Each number is 128 + 32 x the weight over its row's rms, rounded and kept within 0 to 255. Layers, rows and columns count from 0. Numbers have three digits each. The size before them is the row's rms in percent of the matrix's.

# layer 7 attention key, 128x128, rms 0.243, rows 101-127, columns 0-127
075:139130123068108077099096115090136166155104156148134134083128087130136149144146181123131079185137146119108160073181134145092057157071149134110155094150121138122162173128094165127103089085130139176098115152124157150124148146196114087148147147147121086145134182142123101095156144164122118103099112200184186141100128166145110130206108118137165074188163226139157099120149167120172122123153
097:171109134139103147107115178107108085063076134103079131169108174116126114118142132141150083132134102131153125166098149117154157057167105148121137175120147176127156086132150180146135134173155195119140139076108115118145124172146126124079100161149103183119120079132150130094078143100197169125175101043164086087164121108140152100050134134122089156100124106142134179140123088083081052135093
087:126146151184138181075131139120128104109173154106105115167071146146076125147081101131116176153115112104124125169075094072164110113195097070153080125174135114106077081113130105124080086134093136113101106144151157183077172115079110172116159063141175164146110097101120149148099148095103154161134123065102176146137175110113163140085087073144140164112216104122147101132143125142134163120102
087:180125134112126087113138179135155076113133054117099096091111073176154096191163137133127134137112111084164128082115110186089127167137172150154144079090148173159125115136129158081172131076131181162115126105133140128100147102110050147125058078123094167159132072180121109106148122095101137096138125091155114083113164133072082122150120022132112166132146120105127132152116095136096185143142
115:054111091122180064184152103150152108148192149139166129123121142151139164175137099129117156126149121101113081104156119161117105216123136136137186109120127100183097205121093109110109118101084177155121080195105113123148137112164148133141125135158141092137148152126130131105181171150155132114080154233139150115149071162091086102172081089118149096112108169094150119157074151134098118127143
109:108089106121159127158184128148098210167147120118101114149157058175120116135095172101099182187064155156119147120102132093089107117105089151121185102153023073131092163174103183106119113168131144129103141148129129153146156092151139128117137140186140110181130117119159143099122143089126111163095176119110151141135119118103139157149112078144120101137061091123167178180094161125142116043132
103:116183134151126121084118135103058164085151127146137130167121124167191065116126101080119156111189119153141125161168137050140133080131169097147150117146121109126175069102124133181124169070080141172069159112084092100090154083152114148097085092100142122112159111036127092098150126186150123136130107103134110107178132108097150118131097163150096071136120130141086138166109111110135088097199
099:140122139153146113070173095136121169152144115109121136155151135091086092103176165145120098135183168133140125068151159109121145110151096124120137071140176133130137103116092101141142133142103143106146079091118145079125155121157127136162030129108029165176141113097126154131101103052153113047145062112133100159142043093106192139095144108134140083127102121137184148148091129091127175083121
097:169152174088144141136153121115123056088125117110153100129074078119163106171105132161126141093100143183145120148200140099161149108097150130132090154098119085183121101058142112131108120069158093146089152084142110124105115128079147133141141091124166150136075170176094134131124160099086117097088123178118227097109153119154112191160075161112070087177119125146143103115163127201151135150098
117:173145120156089117046145185147106146137164131153163109126101082168074145167139120131107135210133164090099141197139073075166103120098208128158111084168147150096130129110167169134143146122101126139105112119178133098134110151080134163135177113056149077091062123179142145159164173154093128145145129125115134159127160184113133177164101158136079131096085135125158143095136118089148144138183
109:150143108092165149129125126093111115098103056140150152171090121159110129118176180099103102138108136095124169132064116111154140127082145101122123122155125064151075087178100137113146198070116173148146142066084119161133107125138124140178095106135152179133097117226135151130109141124159171153097121084098086095149108089163130106079136056134110189170137126119113090123159141070111134159205
105:145145094220153150116130100123142114062115136142179124158104111155133072188080106099174157118112125111173126082126170114099121138107100086082099182103078144160099125183096117202080125145111107135107109135103141111141079099154148169132150137200092093126149174101115152132124185096137113182132121074100174151120131139044128152125092139104092134128146087098144135112092113140173188191111
099:116141094114101147114132117143123184100140169136167075170084138129151137102123093169108093159134129133120103138101175112134148186114132108136123147150199113061177087150099161166135128181158102098136102098123107203160147123074152163072100141127090092152113170113117120196182182087176114162128088170087123129133099136192087176137155151172093060123099115150110092089153119166138082114179
106:137137094079086074156113101196139106126119126104087087142148081110110154097142155082145077158180134113121080145172109157132075164123126185181150178105099094105132117131080086116127100143131082140115130127184145082145112137087125058146093149125117129175161127133129165098092092176213132090173144166143090141061109172129140147110127133118144173177175099130200137159151119066127150119154
128:051187168172108116077168159143125080129082111091157130143089115102134087123114111062153114167128158162113143135108062166145102137098146137133123075124147198157142052102088153097111154100098129117110189116160155144140068130143082171111107183090137174077140099138136122122103107106104133104188139097092114091109094123184121136153115182098090112188108165081149133106099124110116081097164
111:138129126137171181182093144150109148137156184123176101116080136119171131216052069113113173138132120087086178147101163101089109115104121076131159126156127146167176096108146142165118139125159077142088100129138090111141106126161130148107151115126123144137112122126108127160120159154149073142103172102111184084176118072093134094117086108143214122099160088117093132136066181058106151175154
124:105166102168131140127113157165130158172151179120124080104103143144098143180143190121091162147097137175165125162144156147100146166164146110170140208135142175140168118163148142097169070173188133123072064183144105161153152087135108117108117111141126141068128100077081105035152125142104118093153111106118161111128117157059139128156144109089099117132081093120084193146097075118124098127111
105:119103182163185069099130126088113096137118180107206164121109129155137131109048148171104105144110154101142143114098109086193141092122096105088166146127144088079125116143105182083131092181116142107180090162149138171120130100119029200113147128129144081074097177148133144119084137115096182105169131141104133137179132115136108131110128132113142192140098131150193149096139115101171145093134
102:091043113102166141115107144141102071088117170068132091101168113151106180122192180105174113100044136127104141109139091086172114116212133128170155140133139108149134162147131082122122126168146129086174195098173132097147129150123078145143158154120148062121145114143142101140110076081132099102131093170063112172140091125095152134098151165115086114127134181156097163155080122160159123120134
110:120126153100059121168117220087161127117063111173182103119150144170124113201149121163122053103141160157125155131172120109150164112147133080167173123106197175124106082131153163100107114105138141136119102123139150186098156145102117157130104112094147154127166101185097175145129149146113121102118105088173129143086137139065135114136128087100118113079125104107091088153188062113149098184073
105:063097132058145137135107074161105133079095106141157169191108109100194200082131142124162100141101159148107180156069093129075130103131087144094074123050183135061087162133126146104146102131165156105158143116161160119108122068160133128106148103118126162086111106192089118148119174119120164111111161095166109151126132164087123123101124164136169089140151163119152091063106128145132119088110
111:123111119087107127119107185136157114111118132102103091163142155194090103152141159159158097167136174147154105111124076068122083080201099090124134161129175052130124118175182109177093108145123142134133091112135122152132093150137148150126134151140139112185119136032147062093158107104121098125120120112127134132114088057088105165165125141139082149129126111124080107132186097055135070191091
114:097174089178096152144113097173107139163070166124101097130115092174138102082170139160186162160124181090073067116133158174145147106112089131090132150127126151158117161117096077098110086151139121135039105084095127105150101141111117094115147144105131143131186165144143123158145185115116157171109185103114145111134170139089066156117129080151096091028077099152130116100138106147125109179126
109:164197136111137145150101177164150082109160133084117145067078162154098128140147137125100140130109107206118171126125147156123106120127118174163150113135071109099156133152117109100108164156133101099138157143125125083147151129132094108161105158099146212164129122201141057108122161104109138067091142105173058075139082086058194143149121143127119125112177082138142125096086148099085188117166
116:161149142118109108126141056097121164090102134086107091124132126153123167142167132138066121134138171132097136102142114077070155068101101154089092073128152174149102144154142146184162092085107138132103155120142097104095105157036113120119094084099175112156089135079083111066063085148094079130087142140184184166106065093130119162148134150126142134138120163169098167140121112126174127168077
105:137174145184151160089135080163158131145090147122085180111089184103176052113091138114089102092142117142135103155186094150123142130156153146066084168062144105134121149131127111124103155161162070161172138121159144141137127112166107141097120087143084146184131136182155100159084089122188148166159101176126144151146137174126118143097116121190093152195062112104139138101139126093151136125051
106:157154108120058159126150106098156159144189125155150147150155195108153134145140116139165053110167121091099092123151185153152098095184144116112136122097117106164104111087151166121111120121100141091175137157128156113119045140122121107105101115121058095156148084124181105174117121102122103054082108086071079138154101136227138149149158104133112143118120098100123136060136134094073085103158
# layer 7 attention query, 128x128, rms 0.255, rows 102-127, columns 0-127
088:122121126177154168101091141086135071151197094114122108128155058174111067103067058120170159140115101112117173134109094133183167082176122103191086091097151095164139108167166104175128095118073131118120139157114099129121156124081111088112162122188120134115090132205136135146145139088165161087123102163076115182147154089172089106147132128164091127117168152144117086130147131099141151082118
083:095077138119171107079127172082064114131185122161118087153151146111076130133163142129168152129056154101135122143154117137115109131095105093109079126141164108125113124170170123150120134082144141141147128118164088077112164123117069144167151101107204052112084136038156124149112142156095096121091126119103174126112092165169107196148112153158122184128139159175147128122125197158098189102084
088:126216111124146071103094128091087000182157120130084122140116151077143115137181143174126168093096084070129124127095168167118091150123075171088117116132115142147138099068088136127096169077107169117131155142099157096134143152123091162119111157149110104135105118092143142120189100098103146109103088130135071123157130185176130156120138096157124164104129133151169112109044142136118117100122
090:110147129135116074158123149185172116098103103146157157148157153148113188162125143169068105126151144119114098068119178126108088170160118158141166135171107147160085136159111074070094116152123137134114112204094123107143148104109205156155094190162154117130084101126155124113195196121146120140137079164151097112101102167090151108146096127157160190161118149133202068083141105143088102138093
097:099061119112105169074136119095086246105136130134109132115174027164137140084085140110100129175167124172087103112170140121097102109137119138121179131117107071090134133127115143137146107143178133155126135123138075145085116115100168136072106109095126149177149123081138159066066112075122135132083117099106104127175087139129090161160088154113139133148082075140133169133115121112123109067170
099:099198095155071102125113126164133139098117145099183137171127124138203157133113167097125118086152128174101100094143131114147119101062142119090089078107166082104101052096081091119117133082098138165049117146116117121121097110150166141156089149127132139130101113099111116139133131151131125150142149085191129097165145113098091138150192117115086052142134098138050164204162130093172106094154
103:172141174118150144152174126113154160095145063063196103126117136115146123126186165153132068140152143151131099113118182141130075108140093125162120085109156143126129138166115159102122105111165102180125113109132082166066152143147148136160042077135099110108138185130136156142130116053105091168168095079105102127125116137156174213104188139121095098166096161152142129131156143153195153133075
107:175132122138131157101130176124104116084100124135067104149066072171170147120124086139105151133116127154115131129135176102186162179113106138129127119171091101141174119141206132110133175119099081174081135088205101107141116138140106096119133105060129134078111149120088146071132124127099043094123127192123165143100190109063056098125138117092135076149147147098131083117162156167112111138114
112:159152096138134099102110107176065138085195145155082079197134082122127084148166145137148118166127171119121167178112098101155145157139139183086129144113174119087127140102134105113128192127077144148069098150158113125163163118067115139097139096122152153105117117144146125102174174204082135126147145146121142128109195170101177102156084103078105128056118089100097175091171143166155097150155
104:133169098080128104026107148123155097174146148108129179105042093142145132097106076090093170115177095122135132094197185137181108141121154079134123155143126061143130091155153151158147175130106133149117124097043116174153109131124126123220113102140154131174142126160109161128099149114125159135133148125123138154120078104159145110088101176121134132166123090120101140202124155077139113100174
089:146125136205202151093123134093115110074149170190177087139160122131124061114130127135118129127091091150102120119141110175197108161114107100159082094132103175083102093120113128158078194150118113197146144094075128172121087145134147162075133131085116102158119156109148167124144109159075160092137136155125185154131112130052182107131127069085079073129127080128121164150135128117160118104119
097:111234094139080138092165186127153191107147118148140096176123083091178081175157113139150113144116106135213119106143088083134166153138111130118138098085173093058131156176112122167112158154141120080125100096138118156214124177103154108149136152119081139156160146132129110127155179123155154146138090152095100149127097139177123118116156112171110126074106125113116149038122081135154105127117
108:102131107135136116199138126173074119073078179139105151165135061139113187128117142094138148185160079155092114165111137143111120170143144152179160118173144089105211105144089129112157164094132162091077129087152197147070112152100115121149151093105134109101150148125130154090146154146179094134132115125189120137107176132157112077114062110101145200108132104095153114128118039108102150130129
094:141196123133150114178165079156096113112158173139175032133111144126158128134135107115114157103120150138097129175093117151139145112125099116097168130129188128150155134079079203151135153104105109144110126085183165095146124127174115124074130137132060116115120167178164141074122165094054131098141156104135089177142106058162122090168131106078072084130143134120199165148127141153182115118108
101:135161142122170112127127093153163120121143161080155172142154137084131101185128069141120171162120132134101180142179108097098101087073108101172168144155130156137150120121120130123086110152139101162128096167102178110172071125086165133143102135117140124149095095135112098122148125139147108069076094104084173106135113100103188104151121138151226107129161073150036126124081158051095087126189
102:118136098141091119111128144168132129155115172136146123145113130119093115192127227068095141130161132182134084087087094103074096167158134159142102201157136112083118110147115094066171082130142149148083100125141129151126115088148129173150147155128076106099126068095047131042134074149102121164111066102125148115172124121115087089137160095107133152146121063135119166127090113088103123145163
113:163119200134159095058124132113124128162118144180204173067143106194165124132103134141112112181135190107133112092130089139192111112139126114131121165103184146091146151186100136140150098147119174166117088190165105109090108159139044156146091139118094118128143186155114164100068112140134155097132205131118171168136118114124073133119104127089141094086134117116187148107135100171089140129118
100:141088122154134107128120093147106128045138101090097104150132142170156173105136213099144095160094124146100087074096085115161099081131121093154105151086068120186195173145126158168137133141119118091129093092188112102124131137137097156123196122104151116154127143178141151228126066133121117162113114114142118171108074164088143152087130173167070123165137141115143135086106116186124137161146
112:154163130087021100149121119119187131186132140088110137092144170128187098173146181121061059098137191137175126118155160135128133114109103077122126170155175123152105106157144134143118163134131147175128130157156141133076104162085081147153136123158123132143144087138135157162118126140065162069135124140144160123130161166079137039108097118106128155039150108127138175158129139094165133148094
093:083181152076172088112067144147152162150122098149126150120112123128159137103137135108166125093081193137075146171160123154065112123165120106134080094115149113177136166100203165133153140142191143135165104103172112097079161098099178159130156100138096155154139101172092161158106211132142161099139188101115108146125102144159156126056141085108146129114122126106184132107134113169080194122083
122:081116113153087134142108114161168133110143140069119067136123152124130120079173151152161104106097191169163096092129113098180077098147132086130154160070196084120189066144184146147064165101108127143116103116124095186138110154095108135139152143131178132181127101128122050115114115087104150082103148129182174114103094093107145139112081097099114109147111114142120160149087084142193112127066
113:135107106119174182117091150156074128104137173100134112130106104121177111086172124135125163158148158090101102108150130136109135137155090208084148140154142111154142192039125173190139152158160116078141111153050139079166106059131147087127144099117136065094138188120150092132149178115142100207085165156121093101161172136133149110082087107116082136111120104135124134112174117118131075143147
094:138155166151135194097118198170170115139146120084096192124109151109146155090191082157131190160130037153132135118106081124178149081106095148108129162082121110172163111125123119103130135134104184113188135121118096093130123107095119115175116141180149136110135094151103094117131123045116111114099167085091145095175112085109159180147211133107156132135135114149120131089139165110095193149162
113:156084159115105127195135082106092181106099102142122113111102135143105166101183167091126073140210130107105143106151196099074154111107136084117105116144135105126145107125141121127145101075181085160074110090152096143139158182073136146110056092070170159088113156099078105122090130122081116112062122125140136131083066079122170186148138115127131169142096171156110128175155141097150134151125
107:165153119141122101135157142136181119099143132136139123144072224093147089119164135137118103093103096121154142129189121147098066177087138134066162069059133186115094180108132126077158134184120135160117153186142156099163187140128105188178130132108079143141123145162207101128151127070149136125118109148121152137118104145124118120143097167134078144154149166103161139133129163113123155070043
095:102147106141103162153154099082168171137128085130123165159045195079167153052141116169139118130126140119163188152127158168134129079213121130110157094074193142139099096104137133108142161084135135147099116133121151108115077141100111140097182122171110092146161165149177049197145136128094103091122113107091092088147146153163160147140127162139087119131146131114181146156125136167180085118159
# layer 7 attention value, 128x128, rms 0.28, rows 96-123, columns 0-127
101:105119104172094126157132119071077133114158137118138163144135114137118166162110190189168076102123168125093112089098121124087136126132167131161160158128130161143187117146125168099125119098163133122123118156178162121099204126111103141143072125158058093144145166129164137080089132081103090165147126151155087112096093193180108090150192097093179212083127140189148133059135097146139142123140
096:141142157153085186055081161119081175143074112155140128127113113106153098120120165114116167209140151089116142139136120173150088162084170114187108150104149177141125137107137108086157135085111129095120094076110083044116134141082201177130085139093115137115143123104141109108168144081158132094094107150081229113098109085137124090127145190147115135131109088141127130135134131054140144111143
099:167125125094147120117114128088112162125128178136133133143141137147115100142083111087132163153155173071078055165159145105114100179146112128076123152201193137121211054149140141131118146134153142093117165098048142141163122172162074084120081179142126102077063123166143147152144144082179126083159105151153138122144150154149124108097065182139110161101167137125093102160114078135141151118150
098:153111124072093104074129164114086074084173196070119153125172117059102132126058182133150089143094121104088161104163088163102102125188122181150110128130154178075069114174163130108106097127124103111090152095083118146098122101117107146100121140101125076142129106095092135115102139097093109169115136123138116127112125106138088084141079130111053143107111058135057163112159181145152150125100
102:078109067107123108182114165104101105143204154119157167189116079118122109126191132123118145120130124162117116111108137146182116069130140092119158133152147146099135130114135151136095006088138132163130093098094098083126130137125127140107116156080159084067124094145146133107123177100156068169173122113122111102094123113166079131161167133109054126182153141121091079069124175159077109161133
099:151086058186097129155182096158156148095181061134094085152118139173155194159116139083167168139115142135123100149136091049140129156097132146113170109179109136109188174121127132136152137162181082152099120128077165156150148101123118136125105114188148125129121118123083148059106064094173135157144116152136114139161136129115140192106130178186116143125145072139083166110148140083106165087163
097:107181121112189125063146106170139107084111141090129131203089150079165161137134101138131141093147089085166122119111080148159145136090161140159168095114116102149174150145111131115142177086134156169117115125103085145163100150119105104110143142128170103122119084123155144123142155172216117193090186136102121139171117060085074155107147106106169130098065122112081139076112112086120101172203
108:132183137166095123074155175172139172131135156179108142173059092139144127175167131172132140157065086125127184119087113097142113126116144079139115091104107144127117156146128143163155105114133119139117147103120117110170151066118135097100136120138127074128106084194172107199119089165102201092140116153090171121141116134175075072074125110127118096159170103112098165164143188100093168058130
103:112169106106126177094113083138128095134114112126117142177134166114204058129118138160153138108087130148133127086095162084084083162117092112168143157137141052227123173099168113091128113112143119144134125140114089120171119077139182090169159123135103142108153066065034159101165074182096075130126176119094170156113129104160114113135126085131100104141137134145119154129152120143147097125075
102:146076096089089122107176121106064170106185189146142103096115153128129144123154117184099163142126131081143129118125143152098157113172156121115153130150094131147077187156157149108120065143132095089199134146141101173103140111124170092177068077142140161160165134166051160099117181155128061168125125171159139164104122068168177127109134119167151133119159113151163084089140077149124164164152
093:143097113179143100178071148125122135123100118154106079129114140229132133105114214176130153092149201103136157114097168063084130117126117092107106129146139183122098155136191088127088108135144112163127129168162167142122184138084062200167161057097145123110093096119120099127135163118168142138131129116097173131103111070169088128146102127139110105098150120129137135127135153184137149124055
099:108148084157147145124158125137101080123128075172196180143126157161129105189133118135101148145118112106156105133089157137151129117090151147113098058130146110139092098096180139136123127111135076127142091174113118119139166108127145148180111065186124092146122159202090149095056132073124102109181142136102105144166125132183172148149130174103093175101054196131157115156102165174117176180091
099:177113126149102128143139149143104080097134103163152142169169171130140164117138163113109072198136104115109137112071118125085081169092171144204177173115147153196162151068080112115140167186082101140143100124112196092106149161164148073100228137131147095126173111104158157142126088173115104143118152125115137143093134180091128079117105173083155136173118098134127072125112110130129132131140
094:045044102134105163143163143145138132106109104157114196150178134135178128176166141099128158102110118157171101125075077161102119139149153118150152133109149186124137080106113089149084186114091150087152088141066169143126134114170118182179162139142129136125111065129154127143087152145066172103172151137076083138139153097125163136144136148164150116167058104143097153110138122115046112137161
099:216061125087083113167140133145144150162117191140131138066135128089138105084078121079115050131116104118167166172125129080143217083128094128128123115103157144108217058124153107152158050121166168142153098103133155151109153108071165192158115126156123133102152171157099077137113121141163145122114143116153142159143107124091149112153128153128170149127117114116088120105108100127129141186144
090:176133150109119189132162127147145133142133122115141123206133109124176116184096082181130108075131133077111124132133147099059130132107170127062144118112121118114140163150146127101182128169151115160115106159132090058170179133150121107165106080149158131171144136125118087136130162090142075088113092174131112155114131159068084118090097112164163094123076078112095191171174104101149192202092
107:178102115188111159176182094060083119133154138186083169087079089114220104135112146178136133187089090126116114131112120113113114122162100098132143181118176103131169147158119119088129095108183177146093136177192138132149125145103160101069226179153131114104106158147113154102157137096146134144131134092138114150138150104143115145125114069115172142110166146141143137146172059156129124123097
096:147140115090104141125093098140094154163146093155129081087124155119217129162142120161109140135166177174142108149136144152135109156110088148101158131144068162126090149193149145170093146157141140164128162128140142119103114165134095189190104167127150120103072113138104143175166190128131160062203124116026132146164069119091135169134070123121129135137105159144124116130184086178111126157183
097:152080129119154072155143121096146082165165160154136124095161095133149151181126107130159120080092149107077176099162169155089106093132163120092146109143112145144154150098123128135163145130194053112072160180155112135208079116142129113138190084107092084128146108159101089147129127109141123101130131069144076137143094179145166082120104115092104115025178098083153127115159106161140127089159
098:198104130148129124157133114124112114118111085138111126160073153084152073105105155193085163136102122093112088127096146127174174120129105144173213171088113116191123097185138160122161156068178074145068193101114150114109155099101164135152144148105099084089133075150111083110115116145143154133117084160136138112145130107153090139099145158077168106167124202121161097070106073093133146131139
101:193117182115127096111158193117113146094121075123124158068117127114088132154143168149091200153184130139193095117109149115163121105165078094166105179123087116090156085047115120080107088140160084108163081115115135113101038151112096109144108125142060149124078102117096176149137116142135120142126133142086129101135125111109150118085129113092102050155138086131084074135093116150141144152155
107:176165082153119134144117128128156156177097131125130146058140081155134107114116144089110122175141103155119169146136168145168105158115052047119185134173087148096133148168132136146118183167101058109172124147157125099129182123124112163118111100184110142133131176182194127173097119105111160140126106145132214131117089087116175099075091085134174138117133149078134088139126119067082106126147
107:146179102137098174072070125167145207060122151174210068111126191123099123143153084166129107152120157121094119171109111117136107109138099149183123142179123145101144109132079145125128126052124170128110116132135158105108110089136131198148126151096122058162129109131121199177107092165124139143146148107141164153134114161102119153165156078155084104143170096134179120113099059141102130136169
098:131140184160165093194095107178129077166100130156142118146109049176094170093130128112127181103130143162149104114189116092188117121087159077120158147124105118125101100176096130143192142144066115129101119190141135124121151106167095132126138169122114141092132144137115170127110125205168112203120125179172133175153121115069150072131112097116109068075094081074140104125091132118120112147140
105:090131178103080085096125141099113175063170138093109125151150135128107123160108094155142140053161079147136110135059074095123211127136165136084115153142161176141169165114107102188149166168120105112042147125113176137103112143152090133141110142166125140107084124149116191084145119207122086174148128182167109108137086109186164124125132077168161120127097119127131113153146161156112111126086
092:105083117174071085143163119190147123176113087106137133151152144131123226140124090110208129112155116205114169183130171191069078119172108098097133115137130137116101103115068123134156137167136138158142125146104132088121109127142083152143121122148092104116130084208132101162130125092151123168143154156094102148099156091129116168123163134184137136186141218151135121107120126075136126090163
098:105036078073166111177159113143113162126113111121181065156134149147131138141186184158121086111124126125094089156129126111122080193094107164103164088035140099139128138143154163155154096098086125098155180146099199129142149176119139069109151087098133166057148103171124102172119156094106153126119121129127096119119121162153152169167097107165118139187152146109137156153154139164137151172117
097:134175144097181097113144163121132097129175069100138131183129134158106114105084131179123171096133128101117178150161139093113132090187123117148077155115167162138140095129099165066142109127182121190105133105104102138042136135133109177124091116141099125136117104150107162143053091101136202134095116133180133163129164059082184103097180112157152128127156107219134135153112088133145125171109
# layer 7 attention output (transposed), 128x128, rms 0.246, rows 96-123, columns 0-127
100:159118151141165131081177071139160083124164121141147081134097130059157072123114110113127137125036107207161167143111173091187119126192160102108115136145165136126122153136152140119131102124110136101103177107196114079132104130084127114067139168044172118127118061126163073104127119118095152082089098120099179116140133092207158196109098108149108130121119146117127158130125132125130140142099
095:118175115132138105103143146178192142109122124138068191120122141157113128068084085110178104106056164108131076125151198104155096107123103093195108160157095135116142106135117153095118127147143130107161117052122101152143124122134062135124145142157094118128094114141138100133168132172123201107085080091154071144134160141118082133155144059139181140098125143138129081204084130165194097108114
092:087128136155153108095118129157106125144110109103159207135109154116173152180160081121130134161154149155099087138061103193188046129139129112186115139050124147142103168092152140129069129134169101165180140132191148166105117091113157228141110125089149128116181135119062097111102130117161156169140152109102085168131144129114134129109163092137108167175078111132149155140178106096122121147125
092:080206145133121143059134113117126196137097098109112081171136119127113123132140123173163173112039101127115096116090129106123127071114092094110124125206156139183116146074119099174146114154117106128171163107165124111154139100099092134169118147087103169160085152205079126138114132114144066140106106164117126090085135168149141128087149103151116148096187207155151075141172113125170131136101
096:109111186185106095110155121129163080157080150097130082096158118091182083150162150129130109176141134122142143124151113120088124177102152148127121134072140119179082150150107129116210189154139067119112131132122192110139130116123099183148079177144120135209109127070111100081135079129138183076124170105141167130106131160114138179086145125124146130122107137183094060128141077066134130171103
094:139142135119151079127048107116163107141164122153151166125144188096143062103103090146124100173163169135129186090111106186085090163108128107093133128083137123173137108175130083152120092086118112154153136100185145096101096094191119099102164117140149060157122117092119112155060163171099109135134160098144132125202104108133146067113098140156113104112145201069172094132102124195104146127134
088:089103144167126159168124141138093126166148082155129129097156107170120117076183047117130113141211088128123093062101141115142157185080133133120188159138085171146143121114168154147133108223133127089135126164097166120080136150163156114100172101132123153066136146165106112106171056128094097096142160169144133189168135146136157137122115161126115105143108133147150110204093151099120118062129
100:096170101125112141086131177147104091146142140059144135145117163116118067051090099014136126125135136144132131150125177160107096122031108147177135172164144124154127142131095138093118143137131070083080134167155113101118145227117093071127121153129124155153140109090161152134111158073171102130106097139112132152137150111070118177157146123139149130088113156163164100128098103098166086170129
098:147118106102169126130122131176174136093146125117116109149135087146135160097170136099138136129090086088197115143119092203156134120099157110103144153111149150090111108128098126224184134106092196075171180144130137094108123163152152108104138122166162165173101198171162136132135115134158109179032173142120080144129148150109119122158163167120158153083128144132124136155096171108065148150205
098:172125134145137176175107093141163087146126107167192024158092101110128138140139158179133110102080191157189083126080070126135148155110134125106088065142188126144130069079154152165107165110081138151125133105135124130172148142125097106127110114125104094129114111117114081127108146120097176135084156148105037092161128210072096158101140107130131124128171160113122162164129131113149104081113
100:141188142113182077184187071077166111127147138195089113145086144060110125132084114178131108108064133132144103158132105191174123134131160182150139130127131106157185124147074157104164115105148112113142143097106102126130173082111163099138125148112127112095157169086118153119144133062089104091152108091124092118116086130089131142184120101093117199104119085155166090055138106148167163132161
088:118105115118182139205077079157163166127143173117107110119127100111138120154144126141127186063131138081092098178100151142134143175107157108177134184127093100142167132140062102158127167117108129100124092108166178121076082132106122132117142175126148137153111080103129119114113145134091116166056079146167136086079046166147095105079169097129125097155199060132126129093105100154111126085087
092:103116129120160126159117150143114156159144105114066132040156109129123213122120104099196135111125046160118125204127071143107141120119056135088150148130112151072133078169157163111114126086158111176131177164123085162131103093127115111109107124101109209147114146142150100097091077112114117099144150131103117141189134107137073181108187157099190133140159150113153181147110115122072122141133
081:126127150099157135120123145132198096144129070068103109087119099116139144140062121142137166109194112130124164116163118077161182147133086169119171083112077152106145150150084173095167076129162168194116141175178064153134096137157076106149139153115103150096080146113180104101132121125157086161090125058125131112177090149080151123104086131152123147151157122137173123140057172074126162106132
094:133159102092103103059140136165155148121073113192155117115087096138135180123176191190087158155151182137148107116144139118067164183139183090113167125125148076146092132136087143130121105119080160130143122115142130144111096116175178114105141122075137151098126131062105152122121116105147127127199120131151093130090119154074053175121123078107067141174118133145196144138160093130149113052127
099:108092135111177176159122093168142106141123137167151122103103095120137131126118150094160186069130074083151081071059112122111071102121118186160120155156148104128121136125103187153077120108081161122189125126184101164124159092144119111174128133145065103126097149111110166196107100180092106133154135126151107077139142117165117115078135128100081187075127134129149082133113112145040141077171
105:167114084164149165138123052188176108148117157162128144169145126128110142076149161119141071099169122132122202107121128178124080114125170091102110148133127141120107138109192129043153125104182142072088152140125033140145148114150140181137095090100165172168125156103092080149134167096125117123074134101072124141110119154120166142139122146149131114124102177125178136139054123158125201141141
092:100147136129127097143140083081241088144094153118136152171144093141085127176114149064177127107151107137156115111143133050120149144099182112112151135101169106104133172030131138139107105133154108101153114135135071136147182071150129079173166094115107072127162158116109082097142143120196148158131088119181087168148168098139130129167148152146100117162131126143118091107079117107121162104073
090:146072151207118167171140048166176144082138152125112138145157136112152075114171179158122178143149160147115116193113097140140104157109133150140133134129124112156172135094115138101080139102122180156172127113147099104125155176084185085121116173129150166135124158134131215166047117155116074160168115133127125131132151086099124085096172157126104130159092174151169171172139192137103138167150
094:109147117079088104140145052132103194140124196091145137099197104120134134062163136082134094124101109164164117134158123156156112144118101093093127126112159126100095117108084156097153105186125208119166120185144171146126075105165110125070119171170168109160152148130140084102154159116079142147179144094116094168115091152141147149132162057186113118166095157075105150153124132168167075140117
102:016116103151140126117124189119113156154184126109124116121171137112128105095115126139147060144052142112047131145179153162119134164133136164031133049101084161119087146138099131136126180126123129107122163136131129164153189082084157132127082116091115119129142139068167062113119135126164106171151163160173129150092157170122123157105120157116130110109109103159137173140177167161135141134098
086:122138113067160106159118120181109174087141125118124126140065129147132119134120062086089120068105147147207099137145097082092129138136160161136142137123118158150158153092111088116107166124235147117075098144161081086129159106187166103180110132115115102113109055104135153128137161171150128069113106145129053123115157144095058118118130136110128091159117111072174128139152090176105155166095
104:139154156100113142141164159081145161147145093137129172151150147093145218125126163052083171119137151095168121153090180112136159144090112141116053078131125136164152116147129104128061093115106075134177134127112136136111125141095142122119142085180146195081123125120159059107117138129154159131081113188133157116199059073152163138125162140110121164097079156139111107166138173154163127073084
085:149121145119121149143176147114130144129097101116126116061105177090165155123115110113123107104145102070058145133076170123102153187094125182094160096119111098148132128094110190130102173101124118115126194095067131089098132168169132103154138164127123092173174120163074087090181152171136074136203153056140155131109093133176084163102182137100171099148126164128138111145142148136102186132182
100:092126201124171173092095123090078077164136098127132107162091100113124163107089127067188156131103108191080158183098119133139101157140151111160121087099161100133083131128096200132124111099086097103184144126059087145116100150111154098146166179169197146160090117168117114126098105100131068063128117103131105131160124172130141138132163157103091125171126116090055163125103134141119098161128
091:145145114113116177158134151102067070118099143163116143136115157113150074153045162125125097160125103172163113141143125102154162141092111110092161151097117189104097146146148070110107148108108123204096147130168161115170152138125119130137112141061172139079084190130165084136106143158126164100141118111165134122158073167088143116130136127174163056183091104158050106141089112170073156145081
109:140046136131084112109105098116141138182131109120178148137107168146112142125114147131101133196197155106152121095146105120134147110155168123139118127132145149138101089142111143113126136161145098177122169160183140129124140031107101140160146151164124131203128117088139073081119177090074215179160088167109156122126131054116107133172160165151092118152113138146097125100121135066117071094200
094:125129116182099129075137195106108145131095163152120145162152121063144091117126106124135124106094154122152110103097112135140136159165058128126178159168129124173076137181169099118099149133125184072110143174155140111126116076112108112135154090121115143081134195119181111136180206133107063119110074114096169090124094206163109138115071148080158161106074149096144114075161141158139165120092